Weights of a small transformer language model.
Size: 2 heads of 32 (1 for keys and values), MLP 128 SwiGLU, 1.64M parameters.
Architecture: untied embeddings, normalized queries and keys.
Training: a variant of Adam for these matrices, 132M tokens, 4038 steps.
Each number is 50 + 15 x the weight over the matrix's rms, rounded and kept within 0 to 99. Layers, rows and columns count from 0.

# o: layer 2 attention output (transposed), 64x64, rms 0.141, rows 18-31,49-63, columns 0-63
# v: layer 2 attention value, 32x64, rms 0.141, rows 18-31, columns 0-63
# gate: layer 2 MLP gate, 128x64, rms 0.165, rows 0-20, columns 0-63
# up: layer 2 MLP up, 128x64, rms 0.154, rows 0-20, columns 0-63
# down: layer 2 MLP down (transposed), 128x64, rms 0.102, rows 0-19, columns 0-63
o49:62 26 56 32 69 30 36 34 46 32 24 44 45 45 39 49 53 34 63 52 63 40 73 74 41 71 34 51 28 54 64 67 48 45 48 48 39 36 26 55 31 59 39 68 49 51 22 38 52 22 58 43 57 48 63 46 41 42 44 47 58 61 29 87
v18:60 40 72 51 46 50 46 87 54 48 63 43 34 51 67 63 99 46 41 43 57 50 57 22 40 63 46 48 34 40 37 30 52 49 49 60 83 42 74 32 32 71 62 56 35 33 52 48 29 45 59 42 81 49 75 75 12 48 41 50 41 43 47 77
o18:67 52 56 54 33 47 56 73 29 81 42 63 36 38 26 47 59 41 44 46 72 96 77 48 67 47 64 27 60 53 43 61 39 41 59 24 37 48 46 33 27 75 61 61 54 38 59 30 30 42 52 62 53 55 49 46 29 71 45 44 60 54 66 66
o50:57 44 71 58 47 66 55 40 43 66 29 58 47 28 80 86 65 38 84 57 43 66 86 48 47 65 77 11 61 48 48 44 28 41 59 09 40 65 82 15 63 31 53 26 23 37 67 89 31 90 17 38 64 52 76 46 37 47 35 63 50 55 42 22
v19:32 29 44 40 26 36 80 20 49 61 37 57 74 44 75 29 44 65 40 47 25 45 21 32 39 56 29 39 45 18 70 67 55 34 31 62 38 56 61 45 25 37 15 69 57 54 53 46 53 56 57 65 59 56 35 54 33 82 19 36 56 32 37 56
o19:42 27 36 38 58 34 61 57 37 10 31 50 78 55 74 53 24 48 37 32 34 53 55 43 51 35 47 19 58 43 38 82 09 52 43 43 26 59 52 67 57 17 59 75 52 34 31 43 57 60 57 20 61 52 60 60 49 39 26 70 74 50 53 42
o51:24 48 50 54 59 53 66 46 54 55 34 47 56 44 76 49 46 41 38 56 60 48 49 46 57 56 52 54 44 65 68 82 75 51 52 69 14 49 45 82 72 55 89 34 52 54 29 27 40 54 56 30 63 63 79 63 36 72 44 48 28 57 52 60
v20:36 78 37 44 47 82 42 46 50 56 54 36 56 65 54 38 54 44 47 33 59 43 28 54 43 44 40 75 55 24 51 46 73 52 34 45 45 56 67 49 74 57 44 62 29 82 27 63 47 35 58 35 54 42 58 60 62 75 57 31 75 35 33 54
o20:31 76 27 35 47 39 29 58 48 68 99 53 69 61 32 57 39 49 53 35 49 67 62 64 27 49 48 36 60 58 44 51 54 28 46 66 43 64 64 47 46 62 54 61 37 69 47 46 35 36 75 40 58 50 56 33 51 62 59 67 47 54 54 58
o52:43 49 22 57 43 48 46 58 54 48 60 35 36 49 44 48 72 39 47 41 75 31 53 51 42 33 31 62 33 68 50 23 40 63 65 49 45 64 43 29 62 50 46 40 39 56 41 34 49 46 64 28 36 41 44 41 64 82 57 37 40 46 41 30
v21:50 54 58 57 32 66 45 67 45 28 50 57 68 36 44 55 45 28 29 25 35 34 42 63 44 26 47 77 59 26 79 50 40 36 76 56 59 61 70 50 43 54 82 71 37 46 35 70 53 45 55 19 63 45 37 60 57 53 55 68 75 42 42 39
o21:45 42 26 70 59 57 40 43 54 74 53 26 61 43 40 37 31 49 70 31 72 60 82 27 57 43 57 36 36 38 84 24 38 31 32 56 31 55 33 59 32 61 74 64 40 42 32 58 27 25 61 77 35 48 45 75 67 46 50 53 57 47 70 33
o53:53 54 28 50 41 39 34 49 48 42 78 60 78 32 64 63 44 47 43 34 58 50 52 55 16 35 41 56 38 62 54 46 49 38 34 86 51 57 56 28 27 24 53 55 54 52 53 71 58 41 52 56 63 50 34 48 53 66 33 59 51 43 64 31
v22:76 67 51 59 43 31 61 36 56 61 42 30 49 53 41 55 57 52 84 44 48 20 60 45 34 63 48 38 75 40 46 51 43 76 47 49 52 40 51 61 33 93 66 60 27 59 55 74 42 33 50 73 59 53 43 33 54 61 47 74 52 30 46 16
o22:50 35 25 56 59 39 61 36 62 48 49 40 29 48 34 56 50 46 54 45 50 38 59 24 83 40 36 88 52 46 58 60 66 64 40 21 64 45 50 35 71 44 37 71 42 67 36 70 30 51 69 47 63 37 66 69 55 73 25 27 32 48 64 30
o54:21 33 58 44 81 57 54 64 50 31 33 53 45 60 46 45 53 37 70 56 55 29 48 47 71 43 26 70 43 57 33 86 59 57 33 65 53 62 35 62 36 72 61 49 70 46 56 55 68 57 70 70 82 48 59 49 26 94 51 61 44 67 87 19
v23:68 76 55 64 44 39 27 30 33 59 40 35 25 26 32 35 55 49 59 44 39 46 34 65 43 60 50 74 62 53 55 60 60 81 45 25 57 52 77 46 43 38 22 50 55 75 53 30 43 51 76 51 44 58 38 61 12 53 36 37 52 87 96 51
o23:43 75 43 55 41 57 33 56 32 52 70 47 23 39 30 52 43 80 58 40 31 75 68 41 50 57 49 61 41 56 42 36 48 59 62 58 55 22 51 41 58 57 36 70 41 68 54 62 35 53 59 40 58 69 51 15 49 52 56 61 40 49 68 27
o55:45 24 42 52 67 26 52 53 55 38 77 43 31 51 30 34 46 54 60 46 43 67 39 62 36 40 41 62 49 54 71 43 25 64 44 39 36 38 27 79 63 69 54 41 51 77 51 31 48 60 50 47 14 60 41 43 11 55 31 37 44 50 43 39
v24:33 53 42 71 52 56 28 40 53 66 54 49 33 70 25 41 44 61 34 67 78 40 43 85 25 23 70 57 51 25 44 36 40 40 48 44 56 90 55 44 74 59 68 57 48 41 47 55 38 40 37 44 38 46 23 47 36 81 48 43 32 77 53 27
o24:31 35 47 46 32 51 06 33 50 82 62 47 68 53 45 39 71 57 45 63 34 49 49 42 37 40 48 64 22 43 40 79 57 29 25 59 44 83 44 61 62 68 42 18 72 65 45 36 28 30 52 10 47 69 64 56 48 01 59 66 46 60 51 35
o56:55 73 59 56 33 41 52 53 33 46 53 63 38 70 46 69 67 71 48 35 53 45 32 81 64 45 51 43 65 31 55 41 68 73 32 58 69 44 45 56 28 33 56 56 45 56 44 30 41 46 55 47 69 33 56 48 51 64 41 10 40 56 58 35
v25:63 73 54 33 52 25 45 51 31 62 26 56 51 72 51 52 67 59 53 55 34 46 41 30 35 44 53 55 66 66 56 53 28 43 66 51 60 34 54 68 47 68 56 40 50 49 14 45 53 31 35 44 64 51 41 55 68 74 76 40 64 54 30 66
o25:79 64 56 41 40 45 47 66 53 65 38 56 72 54 46 60 61 54 54 40 36 49 75 38 65 58 68 51 64 54 49 58 74 34 90 56 49 58 77 50 41 89 68 71 19 45 84 59 41 34 68 65 85 47 53 49 70 94 57 38 58 46 51 59
o57:75 34 62 37 43 54 93 37 48 52 26 49 46 75 43 45 48 37 29 44 44 15 40 44 19 60 37 38 52 78 37 36 44 37 50 60 53 42 43 68 43 58 32 45 28 50 72 29 74 43 48 39 36 52 41 23 45 71 52 53 70 59 32 49
v26:30 50 48 45 58 21 65 57 35 29 62 37 57 58 59 62 22 58 57 32 28 72 47 45 40 35 28 56 16 41 99 48 72 29 65 72 34 45 32 42 46 66 47 37 52 67 63 40 45 38 22 59 60 51 44 43 44 32 85 31 61 12 41 45
o26:61 76 67 66 38 36 59 70 49 40 43 69 63 57 76 73 44 45 42 63 52 48 56 68 23 38 58 39 60 69 65 76 57 37 80 63 61 69 20 43 17 58 36 52 30 43 58 55 44 42 57 50 64 32 55 64 56 19 99 48 44 60 32 67
o58:72 81 61 70 47 29 34 65 72 30 24 57 66 65 59 56 42 74 68 25 80 60 41 51 46 48 43 39 52 77 35 48 35 67 60 35 50 52 78 35 51 47 60 50 35 25 25 37 34 45 50 54 74 56 69 48 53 50 74 58 56 31 61 44
v27:52 72 67 36 63 45 26 77 50 50 47 37 29 80 45 43 62 68 34 46 45 13 77 47 60 67 53 18 44 44 55 74 54 41 37 48 99 64 41 43 59 41 67 52 53 59 38 43 61 70 62 58 51 42 57 60 25 36 36 51 57 52 47 43
o27:55 60 33 39 50 72 43 53 43 50 78 57 59 47 68 60 76 66 55 55 28 42 66 51 45 57 54 54 37 19 71 50 31 59 24 64 76 63 42 28 67 45 83 55 29 50 96 57 47 62 36 62 53 70 50 36 38 80 58 51 76 39 49 40
o59:67 48 20 28 61 64 49 42 48 79 41 60 17 40 35 58 59 51 75 67 73 28 55 58 53 56 63 39 49 38 60 70 55 51 41 33 45 53 68 46 71 72 76 36 45 50 47 69 49 57 39 65 40 54 65 27 51 40 37 55 68 61 38 41
v28:33 59 76 52 46 53 71 40 60 60 41 77 51 57 13 53 45 54 39 45 45 41 62 14 45 77 65 41 59 35 56 61 42 28 43 53 30 56 55 55 62 48 44 47 38 85 59 52 55 35 42 51 25 34 38 42 53 54 57 59 35 65 31 57
o28:64 33 43 60 65 44 62 78 52 55 49 34 58 67 66 39 67 57 20 68 39 27 49 67 50 61 45 55 46 52 49 77 42 81 40 60 69 53 66 44 57 48 77 44 30 60 44 37 53 76 61 77 45 31 63 46 65 32 39 42 51 54 35 45
o60:30 53 58 66 59 54 70 42 72 67 41 41 71 67 39 68 50 45 54 47 45 55 38 54 83 50 55 78 47 39 58 58 56 71 79 52 38 61 54 77 32 58 53 54 49 50 51 10 39 41 33 35 40 28 57 69 53 59 41 71 59 43 36 33
v29:49 57 53 45 68 59 54 38 51 53 50 59 41 35 66 58 29 86 47 73 48 78 55 64 36 27 48 61 49 68 33 54 42 63 45 08 54 50 44 23 58 51 50 63 50 72 24 25 35 50 42 61 38 29 43 43 26 42 41 75 64 39 52 38
o29:44 56 68 20 39 58 51 86 44 46 31 66 50 35 29 46 53 59 51 74 56 81 72 38 25 23 29 22 40 38 47 64 32 47 53 00 64 61 44 38 70 41 52 78 56 65 54 42 48 60 48 46 54 35 41 51 61 35 78 79 64 74 36 36
o61:41 84 70 60 56 53 44 61 62 44 42 40 54 56 47 27 48 70 35 53 34 61 71 46 38 42 57 46 36 75 42 53 57 39 74 34 92 61 45 50 29 49 57 54 43 69 41 60 42 67 50 65 48 46 49 38 35 26 33 55 46 46 48 50
v30:70 61 42 45 76 18 56 47 44 56 39 51 51 30 60 33 66 25 47 21 70 52 34 33 69 52 51 45 53 41 62 66 41 45 55 49 57 50 34 42 62 88 57 38 32 40 28 50 65 40 51 61 31 60 63 50 65 62 71 75 42 43 99 53
o30:58 73 70 50 47 42 52 72 24 34 50 57 40 61 43 48 43 61 44 54 46 64 38 28 73 59 62 75 70 46 50 31 31 58 56 60 80 68 56 36 47 77 37 42 47 67 56 61 68 60 64 63 48 42 39 52 62 70 62 44 48 47 50 43
o62:51 86 42 61 47 33 58 53 24 40 41 40 20 48 44 61 64 36 51 81 45 64 27 44 40 75 65 54 40 61 41 49 52 48 56 58 42 31 78 16 20 73 50 57 23 48 26 46 62 67 42 47 32 56 43 49 64 50 68 79 10 28 80 40
v31:41 44 72 51 46 44 43 78 39 49 48 59 28 72 37 42 28 32 73 42 70 21 59 46 40 92 42 43 59 51 56 37 55 37 57 38 30 30 65 50 59 42 32 48 50 78 61 51 31 63 17 52 80 27 61 31 44 35 51 78 59 57 55 74
o31:68 40 25 71 51 55 43 68 24 45 39 25 49 44 51 50 40 65 48 12 51 41 65 61 61 52 39 65 87 41 43 70 44 70 63 35 41 55 39 48 61 86 41 66 35 44 48 44 27 65 38 51 46 40 55 44 49 49 47 53 71 56 64 63
o63:29 32 47 61 71 59 37 56 52 49 51 42 16 62 28 37 62 66 56 29 51 36 48 58 62 38 23 42 65 61 55 59 30 57 49 56 74 25 41 80 49 72 44 70 38 67 52 28 55 67 26 48 48 34 38 54 80 45 62 64 44 54 59 56
gate0:44 80 53 46 36 34 40 40 45 55 61 59 49 52 27 71 44 70 40 56 24 54 55 48 08 71 58 42 74 41 45 47 78 54 45 66 78 44 62 45 35 66 35 52 36 35 50 56 51 44 47 27 76 58 32 34 62 41 69 39 49 48 43 78
up0:42 40 66 30 41 65 35 64 64 35 49 46 37 64 58 65 37 45 66 60 38 50 64 77 70 40 37 77 39 51 50 47 53 41 44 60 44 54 29 61 25 77 57 38 46 84 43 47 72 65 32 68 38 40 48 42 47 57 49 95 39 49 16 27
down0:42 38 76 60 67 54 54 50 41 49 28 59 58 63 40 38 49 53 52 52 43 48 61 46 32 81 40 26 48 26 41 42 57 75 52 49 42 49 75 50 28 47 40 68 57 51 39 39 44 52 56 30 30 51 51 55 61 81 63 41 49 39 19 62
gate1:66 37 70 33 43 51 72 46 85 52 54 43 46 47 40 71 52 48 60 58 65 41 80 48 74 64 75 57 83 66 36 18 54 64 53 60 66 49 46 37 31 46 49 57 33 29 46 71 35 80 55 55 53 42 35 42 61 23 44 52 60 30 50 68
up1:60 44 62 61 61 50 84 52 54 50 77 43 27 67 45 34 69 44 62 22 52 41 63 78 53 30 69 61 40 38 51 46 34 47 50 36 52 33 53 39 74 59 58 36 68 43 55 50 84 70 46 39 40 63 47 69 50 51 35 57 75 41 71 43
down1:55 51 29 44 27 86 48 51 58 63 35 43 55 41 38 45 55 61 69 57 38 57 68 44 34 35 67 39 42 89 46 33 24 39 52 60 34 59 46 59 37 47 56 08 70 67 42 48 58 65 52 34 76 18 45 65 69 37 33 56 48 51 73 59
gate2:59 57 44 52 42 66 68 54 70 44 20 56 37 41 80 61 30 73 37 55 62 42 28 40 48 57 34 92 48 73 54 34 45 32 56 63 44 32 80 51 42 31 59 49 57 51 65 57 26 57 57 28 51 55 28 55 79 38 34 47 55 61 32 63
up2:39 49 44 48 51 57 48 52 54 50 67 41 38 54 31 64 67 27 35 41 54 82 43 77 39 56 68 43 57 66 70 57 47 42 40 51 56 81 44 53 27 44 69 36 49 54 48 60 61 70 61 68 49 60 33 46 46 74 37 37 52 41 55 26
down2:46 46 68 49 48 27 44 31 60 45 70 55 61 45 65 73 63 53 46 61 51 48 46 43 53 25 55 54 25 48 55 21 39 42 28 60 69 17 23 62 39 47 63 46 48 52 54 64 49 63 55 44 35 53 65 54 44 46 55 65 44 44 60 56
gate3:51 53 39 47 57 43 37 38 36 43 43 42 32 12 62 69 41 41 51 38 67 43 58 41 49 45 64 51 71 60 49 64 47 35 36 41 58 60 50 54 16 42 45 70 59 75 70 62 73 64 60 55 34 53 45 73 46 62 39 46 47 45 65 40
up3:50 49 16 69 64 53 64 45 45 47 29 29 36 43 50 27 49 42 48 31 47 50 54 53 41 24 50 52 44 41 30 40 47 25 44 48 65 23 55 32 70 46 28 61 59 40 12 48 47 50 29 69 38 58 40 41 57 67 59 36 22 40 69 40
down3:37 46 31 73 38 38 57 55 56 46 47 56 73 58 49 90 56 44 49 85 30 30 36 31 44 60 46 70 67 67 33 63 48 45 52 43 66 71 70 58 44 54 27 53 54 53 67 31 65 52 55 31 41 29 50 81 60 41 67 35 57 61 50 59
gate4:63 49 59 37 52 48 73 39 68 35 69 80 71 70 35 47 30 53 41 45 39 44 67 63 47 50 39 59 57 12 70 41 55 43 48 31 76 52 79 53 67 63 65 45 29 50 38 59 54 56 45 54 55 47 36 36 46 66 44 58 46 42 71 53
up4:22 63 46 24 40 52 31 54 41 22 50 66 43 80 40 70 40 68 61 55 27 21 21 77 24 62 69 57 42 47 41 61 70 65 48 43 74 56 46 62 44 42 57 47 54 47 25 53 63 62 57 59 44 37 48 88 71 54 67 49 51 38 51 36
down4:55 28 43 44 41 30 29 76 87 42 49 58 85 45 48 34 69 25 43 30 47 52 30 65 58 42 75 64 39 12 20 45 33 54 36 41 22 50 61 40 42 50 57 44 52 41 33 56 33 25 47 61 64 49 59 34 35 56 43 49 70 57 56 68
gate5:14 70 55 41 55 30 67 46 49 11 55 66 61 69 44 64 43 51 29 48 50 39 44 62 51 56 69 46 37 40 66 44 43 65 45 44 83 49 46 51 52 40 77 40 75 36 49 28 54 56 45 56 50 35 22 56 45 36 46 69 51 51 74 59
up5:49 63 54 47 35 56 31 46 67 25 62 90 62 29 45 45 58 51 50 29 45 52 77 73 43 49 59 37 57 58 46 21 41 48 61 53 59 62 30 52 81 42 56 47 40 50 63 64 63 57 67 30 57 69 59 55 46 67 63 58 62 57 32 42
down5:63 78 69 45 47 62 47 38 61 56 63 34 48 38 53 33 59 59 61 41 33 46 37 40 57 21 56 49 73 63 36 40 25 36 56 57 49 48 32 27 61 39 58 48 33 82 60 73 47 16 52 45 63 44 44 51 46 50 50 60 34 40 50 76
gate6:58 30 45 54 41 35 46 43 63 55 68 50 53 46 42 76 39 45 26 57 43 39 65 72 41 33 47 48 62 48 39 47 49 43 24 32 48 55 47 42 66 83 57 37 47 69 57 62 66 32 60 59 51 42 49 50 37 46 45 47 68 32 31 69
up6:63 27 25 65 78 59 54 32 31 69 59 54 36 45 85 64 45 46 57 41 59 46 52 66 51 58 65 66 42 71 53 56 45 67 67 59 51 43 40 70 73 53 48 66 44 34 46 46 49 41 39 53 43 40 46 80 66 52 45 64 60 65 46 63
down6:66 29 36 60 56 50 32 46 50 49 42 42 56 67 79 56 42 39 56 35 37 29 58 59 23 68 62 57 48 49 46 53 55 62 39 33 39 60 61 56 77 64 61 51 24 56 47 39 57 65 60 58 57 51 25 62 46 38 48 54 52 53 20 42
gate7:30 41 51 55 30 31 30 18 32 65 61 50 54 72 68 66 57 51 72 57 82 51 79 46 49 34 44 68 35 57 48 62 27 52 33 62 41 35 41 43 62 59 75 38 69 43 32 64 47 54 40 27 70 72 51 41 45 41 49 35 43 69 71 40
up7:36 48 48 38 69 68 52 63 51 77 80 44 67 62 48 63 51 57 57 43 55 43 54 38 53 68 37 42 34 48 25 58 79 61 51 09 56 68 47 51 55 52 55 24 62 36 35 30 26 42 62 96 48 49 34 22 51 65 57 35 55 46 62 45
down7:43 55 30 32 37 72 68 65 52 66 57 77 49 44 39 33 68 40 41 34 44 77 69 39 45 52 60 73 61 77 44 61 33 68 28 58 43 47 51 34 81 27 36 34 65 52 63 76 50 61 54 50 44 51 41 44 48 33 46 56 19 26 43 58
gate8:61 87 73 65 91 25 67 66 44 44 79 74 37 66 73 57 71 59 47 54 67 60 39 71 48 45 46 43 55 61 43 68 39 25 47 54 38 52 65 46 57 45 61 71 50 56 34 44 48 47 61 40 55 47 46 46 37 32 50 35 48 41 40 36
up8:38 48 44 42 60 15 51 60 28 40 73 68 24 57 47 64 56 78 46 66 54 54 32 57 57 59 33 40 54 40 52 56 42 16 58 19 71 41 57 38 72 75 63 58 52 50 40 32 69 71 69 44 70 30 58 59 46 48 53 46 70 57 41 53
down8:52 29 55 72 40 34 56 38 30 52 54 48 38 55 74 49 45 62 67 56 58 70 44 47 55 39 74 48 50 50 45 36 43 32 62 53 52 81 18 21 42 35 44 61 43 58 40 47 61 47 73 32 78 29 68 50 32 54 46 48 42 44 59 45
gate9:64 64 60 59 57 78 46 21 47 31 63 60 56 52 84 73 76 63 38 62 58 53 44 76 40 70 41 51 58 24 53 46 55 32 61 57 68 24 35 70 49 62 36 73 69 43 54 46 38 43 39 62 52 52 43 45 54 52 85 66 54 72 48 78
up9:42 17 80 54 46 55 68 42 45 59 56 25 68 54 66 53 54 44 47 42 45 46 25 47 28 39 48 27 58 41 43 55 80 36 61 49 53 14 58 51 52 46 62 42 64 38 26 54 69 49 49 53 69 61 73 78 42 33 62 56 64 42 53 48
down9:41 50 83 42 35 51 52 46 57 47 54 42 60 76 55 45 30 77 37 69 60 43 39 53 63 50 38 54 24 82 51 33 53 26 67 50 51 75 61 57 56 46 37 62 65 45 39 48 63 52 38 53 54 38 63 59 60 55 67 40 28 77 58 53
gate10:41 55 59 67 69 31 45 68 40 62 57 60 51 31 74 52 42 44 54 61 37 51 62 24 45 44 36 53 69 70 67 60 17 49 51 56 57 49 25 60 65 57 68 31 41 31 49 64 25 56 45 52 58 69 61 41 44 51 58 59 22 33 71 28
up10:59 67 15 67 56 45 40 52 36 44 63 70 66 44 56 44 25 69 64 56 80 67 53 18 51 62 44 37 50 26 43 39 19 14 61 31 58 18 47 48 42 48 35 40 58 71 31 45 60 49 60 70 75 48 28 35 53 67 37 42 27 45 64 40
down10:44 23 34 94 59 33 51 59 68 45 50 67 53 51 47 56 36 55 52 50 54 47 11 29 16 62 37 48 57 45 36 58 51 44 74 28 38 33 18 99 40 39 53 48 38 63 57 52 54 45 59 31 50 51 29 42 46 38 62 56 46 30 63 54
gate11:72 54 47 44 72 70 46 43 45 36 36 53 30 25 62 50 50 82 26 52 51 38 57 75 57 73 15 27 55 43 65 36 46 24 51 40 61 53 19 53 54 43 40 70 68 39 57 64 38 52 58 61 75 54 53 30 62 54 19 57 57 38 57 57
up11:41 45 52 83 76 40 47 50 58 20 52 53 12 24 46 56 59 58 56 59 21 51 45 46 54 86 61 47 64 35 25 38 55 55 71 48 59 30 53 33 36 68 60 54 40 33 40 30 68 57 25 39 50 66 70 51 49 28 36 56 58 47 46 41
down11:35 34 33 40 38 49 44 33 65 61 61 60 57 78 52 37 61 33 25 66 24 72 21 56 42 50 69 33 26 48 47 36 53 33 72 39 35 44 57 71 36 40 48 39 57 52 73 39 46 46 58 46 50 30 61 55 34 50 32 53 21 67 31 39
gate12:65 70 69 28 63 69 61 50 64 49 56 45 52 43 42 54 37 39 56 66 64 34 50 71 25 50 62 58 73 61 40 63 56 46 36 58 49 72 52 57 75 51 47 65 46 29 47 58 55 69 64 44 52 69 17 34 43 65 69 43 49 45 54 36
up12:65 42 77 42 56 58 60 28 58 43 45 26 49 51 74 50 52 44 68 63 88 47 46 32 44 58 68 43 58 45 36 46 63 18 51 51 52 63 51 34 60 22 62 62 43 48 26 68 51 59 59 84 49 39 46 34 66 42 41 44 61 28 61 16
down12:62 36 55 51 68 37 47 63 45 44 67 47 46 48 63 52 46 33 57 66 56 76 23 44 64 55 51 61 44 40 52 44 57 73 42 43 49 21 30 35 25 51 29 36 41 36 30 44 54 40 60 35 52 66 52 38 48 89 87 51 38 46 59 35
gate13:58 80 69 55 59 40 67 67 59 46 34 32 28 40 56 32 73 76 28 57 49 64 65 58 49 78 62 47 74 63 59 73 80 62 57 48 42 41 76 69 31 70 56 49 38 12 50 51 56 54 56 52 38 61 57 60 55 32 59 59 72 42 24 57
up13:73 50 68 38 46 50 73 31 53 46 69 60 31 49 44 25 50 63 67 59 39 34 35 59 13 50 52 58 83 43 59 47 72 56 30 21 47 29 55 45 58 41 83 48 48 28 45 60 63 70 62 38 45 57 33 47 37 50 22 57 77 17 25 62
down13:44 78 19 62 48 30 53 47 79 22 53 53 44 40 49 22 49 70 63 54 21 44 48 55 26 31 61 52 46 49 36 25 66 39 21 41 61 31 19 58 66 54 47 26 45 57 34 68 44 78 63 44 45 59 26 30 52 40 41 47 84 28 29 51
gate14:33 46 25 37 57 31 48 75 40 51 55 60 52 45 53 35 34 56 33 47 44 58 72 57 44 41 51 52 37 63 24 50 43 42 63 59 53 45 55 64 51 40 27 24 54 43 50 47 48 49 28 51 26 54 54 54 43 44 58 56 12 49 87 79
up14:91 46 52 34 62 77 60 53 30 61 57 62 65 69 31 64 29 48 28 68 55 55 60 36 38 59 30 68 47 81 36 45 48 62 48 27 57 56 62 49 27 47 63 38 42 40 70 67 62 43 60 66 49 59 12 63 20 45 34 57 44 43 47 32
down14:90 42 42 36 51 69 47 48 41 62 45 56 49 62 52 51 44 46 51 56 48 44 32 50 46 34 34 53 48 56 50 54 42 72 47 21 49 47 82 31 23 34 56 53 42 51 56 43 46 56 87 65 63 48 30 66 37 52 42 49 62 72 30 10
gate15:49 63 67 25 44 37 22 38 52 42 35 64 50 31 91 49 52 64 56 53 50 32 51 52 59 42 47 52 58 59 79 63 60 54 56 65 55 37 49 44 19 43 45 40 89 24 46 44 50 57 45 42 67 48 40 64 47 28 44 48 66 42 28 82
up15:20 26 31 53 39 40 42 09 63 40 45 47 39 65 37 77 25 39 62 70 47 38 59 49 21 62 37 50 63 44 28 34 62 43 29 39 65 44 45 48 63 56 22 60 40 46 48 59 45 57 52 59 41 78 46 38 32 64 30 54 56 36 63 41
down15:50 29 65 76 46 61 67 27 81 71 37 63 51 46 48 81 43 31 43 39 59 43 55 59 62 60 39 25 26 70 34 90 50 64 18 44 45 46 74 55 46 38 63 52 30 49 59 72 33 44 60 50 34 52 64 58 50 50 51 38 44 69 71 46
gate16:47 55 61 49 42 41 71 62 51 48 29 27 59 47 52 44 43 63 14 39 39 58 17 50 21 19 15 64 65 65 64 63 91 54 40 50 81 37 36 63 72 76 46 64 42 63 30 27 33 52 43 39 36 87 27 39 44 55 55 52 48 55 27 86
up16:71 32 53 48 69 39 43 35 46 69 51 52 45 24 60 26 37 52 57 62 72 38 32 70 57 31 44 58 49 43 71 77 73 66 65 61 45 46 49 49 31 56 63 46 44 72 50 67 59 53 45 15 55 75 76 54 43 62 35 55 52 54 40 36
down16:46 60 52 35 77 43 87 45 43 43 84 50 37 42 54 62 63 78 59 62 34 58 76 56 42 51 43 49 55 56 62 55 72 53 44 33 37 45 39 49 81 34 64 65 68 51 64 71 52 58 36 29 74 29 53 33 53 13 49 51 47 43 61 36
gate17:60 39 36 58 39 42 22 52 59 45 43 33 59 48 65 59 46 44 64 32 45 56 28 48 53 33 39 66 60 32 71 62 27 60 69 71 38 81 60 60 24 30 56 82 45 62 56 71 44 69 45 65 49 84 57 21 42 22 40 53 51 76 33 53
up17:41 42 80 39 37 50 64 93 53 39 30 35 36 54 50 47 45 53 72 39 48 75 48 48 79 34 54 53 00 45 68 51 29 66 73 47 48 41 07 66 44 23 46 24 50 56 71 51 34 57 39 54 35 66 29 62 32 35 49 84 77 56 42 50
down17:49 35 27 52 48 31 61 47 38 44 88 56 58 38 46 37 65 56 22 68 66 20 56 46 37 56 68 32 78 51 25 63 50 58 40 29 66 50 46 53 61 53 61 49 62 47 32 50 37 67 37 53 65 59 94 18 52 41 72 45 46 38 48 62
gate18:52 70 54 43 63 66 57 40 47 50 62 44 61 43 48 52 44 36 31 25 36 56 71 67 37 37 44 50 86 57 54 77 34 45 34 33 47 52 20 45 34 64 72 73 49 51 49 61 39 52 36 50 43 38 50 73 38 64 24 56 60 62 67 49
up18:44 39 27 46 40 46 23 62 29 53 61 41 70 45 52 66 65 30 70 64 56 56 47 54 35 59 87 36 69 56 45 67 31 29 44 65 06 47 67 44 61 60 85 46 29 61 62 65 55 36 41 51 56 46 71 56 36 71 34 48 52 55 50 46
down18:53 46 56 32 45 39 87 63 24 33 48 33 40 65 69 53 43 73 33 55 38 39 12 34 35 69 48 39 48 33 48 35 42 55 66 54 54 58 60 23 44 42 46 67 29 56 43 34 70 32 69 73 58 55 42 49 45 69 47 54 70 49 36 52
gate19:56 48 32 53 38 78 33 55 41 57 67 26 23 46 42 59 51 54 41 64 52 41 57 36 47 52 39 72 70 53 59 50 20 34 64 68 27 50 57 63 80 27 58 40 62 59 25 60 39 63 52 35 65 42 39 42 42 44 31 39 71 45 36 40
up19:45 66 48 47 59 43 51 50 57 38 41 44 41 64 57 42 34 70 72 45 58 50 52 57 73 75 54 62 45 36 18 60 74 28 43 15 35 70 45 58 60 60 52 31 51 11 57 59 74 43 54 67 44 57 25 53 59 45 79 58 38 62 68 88
down19:68 52 48 34 39 56 40 57 41 56 51 55 23 27 55 40 44 44 37 52 62 70 19 71 57 30 54 68 65 61 63 57 65 50 31 53 42 50 53 40 63 28 59 79 68 66 41 52 55 60 37 46 64 49 44 50 55 53 27 50 35 52 40 47
gate20:63 67 61 44 43 45 85 75 71 29 45 80 26 48 48 47 51 61 55 48 80 72 28 54 43 62 48 38 61 49 38 48 54 45 48 64 73 42 51 52 29 59 21 62 26 40 73 70 62 49 32 59 59 49 59 05 63 51 26 65 41 48 31 56
up20:58 52 55 44 21 30 28 36 44 33 60 37 76 50 53 65 38 47 55 69 41 51 52 43 52 32 71 61 60 63 62 04 56 69 57 46 48 21 40 51 68 38 62 44 46 53 51 82 54 61 71 44 43 36 58 52 20 54 59 84 56 64 70 52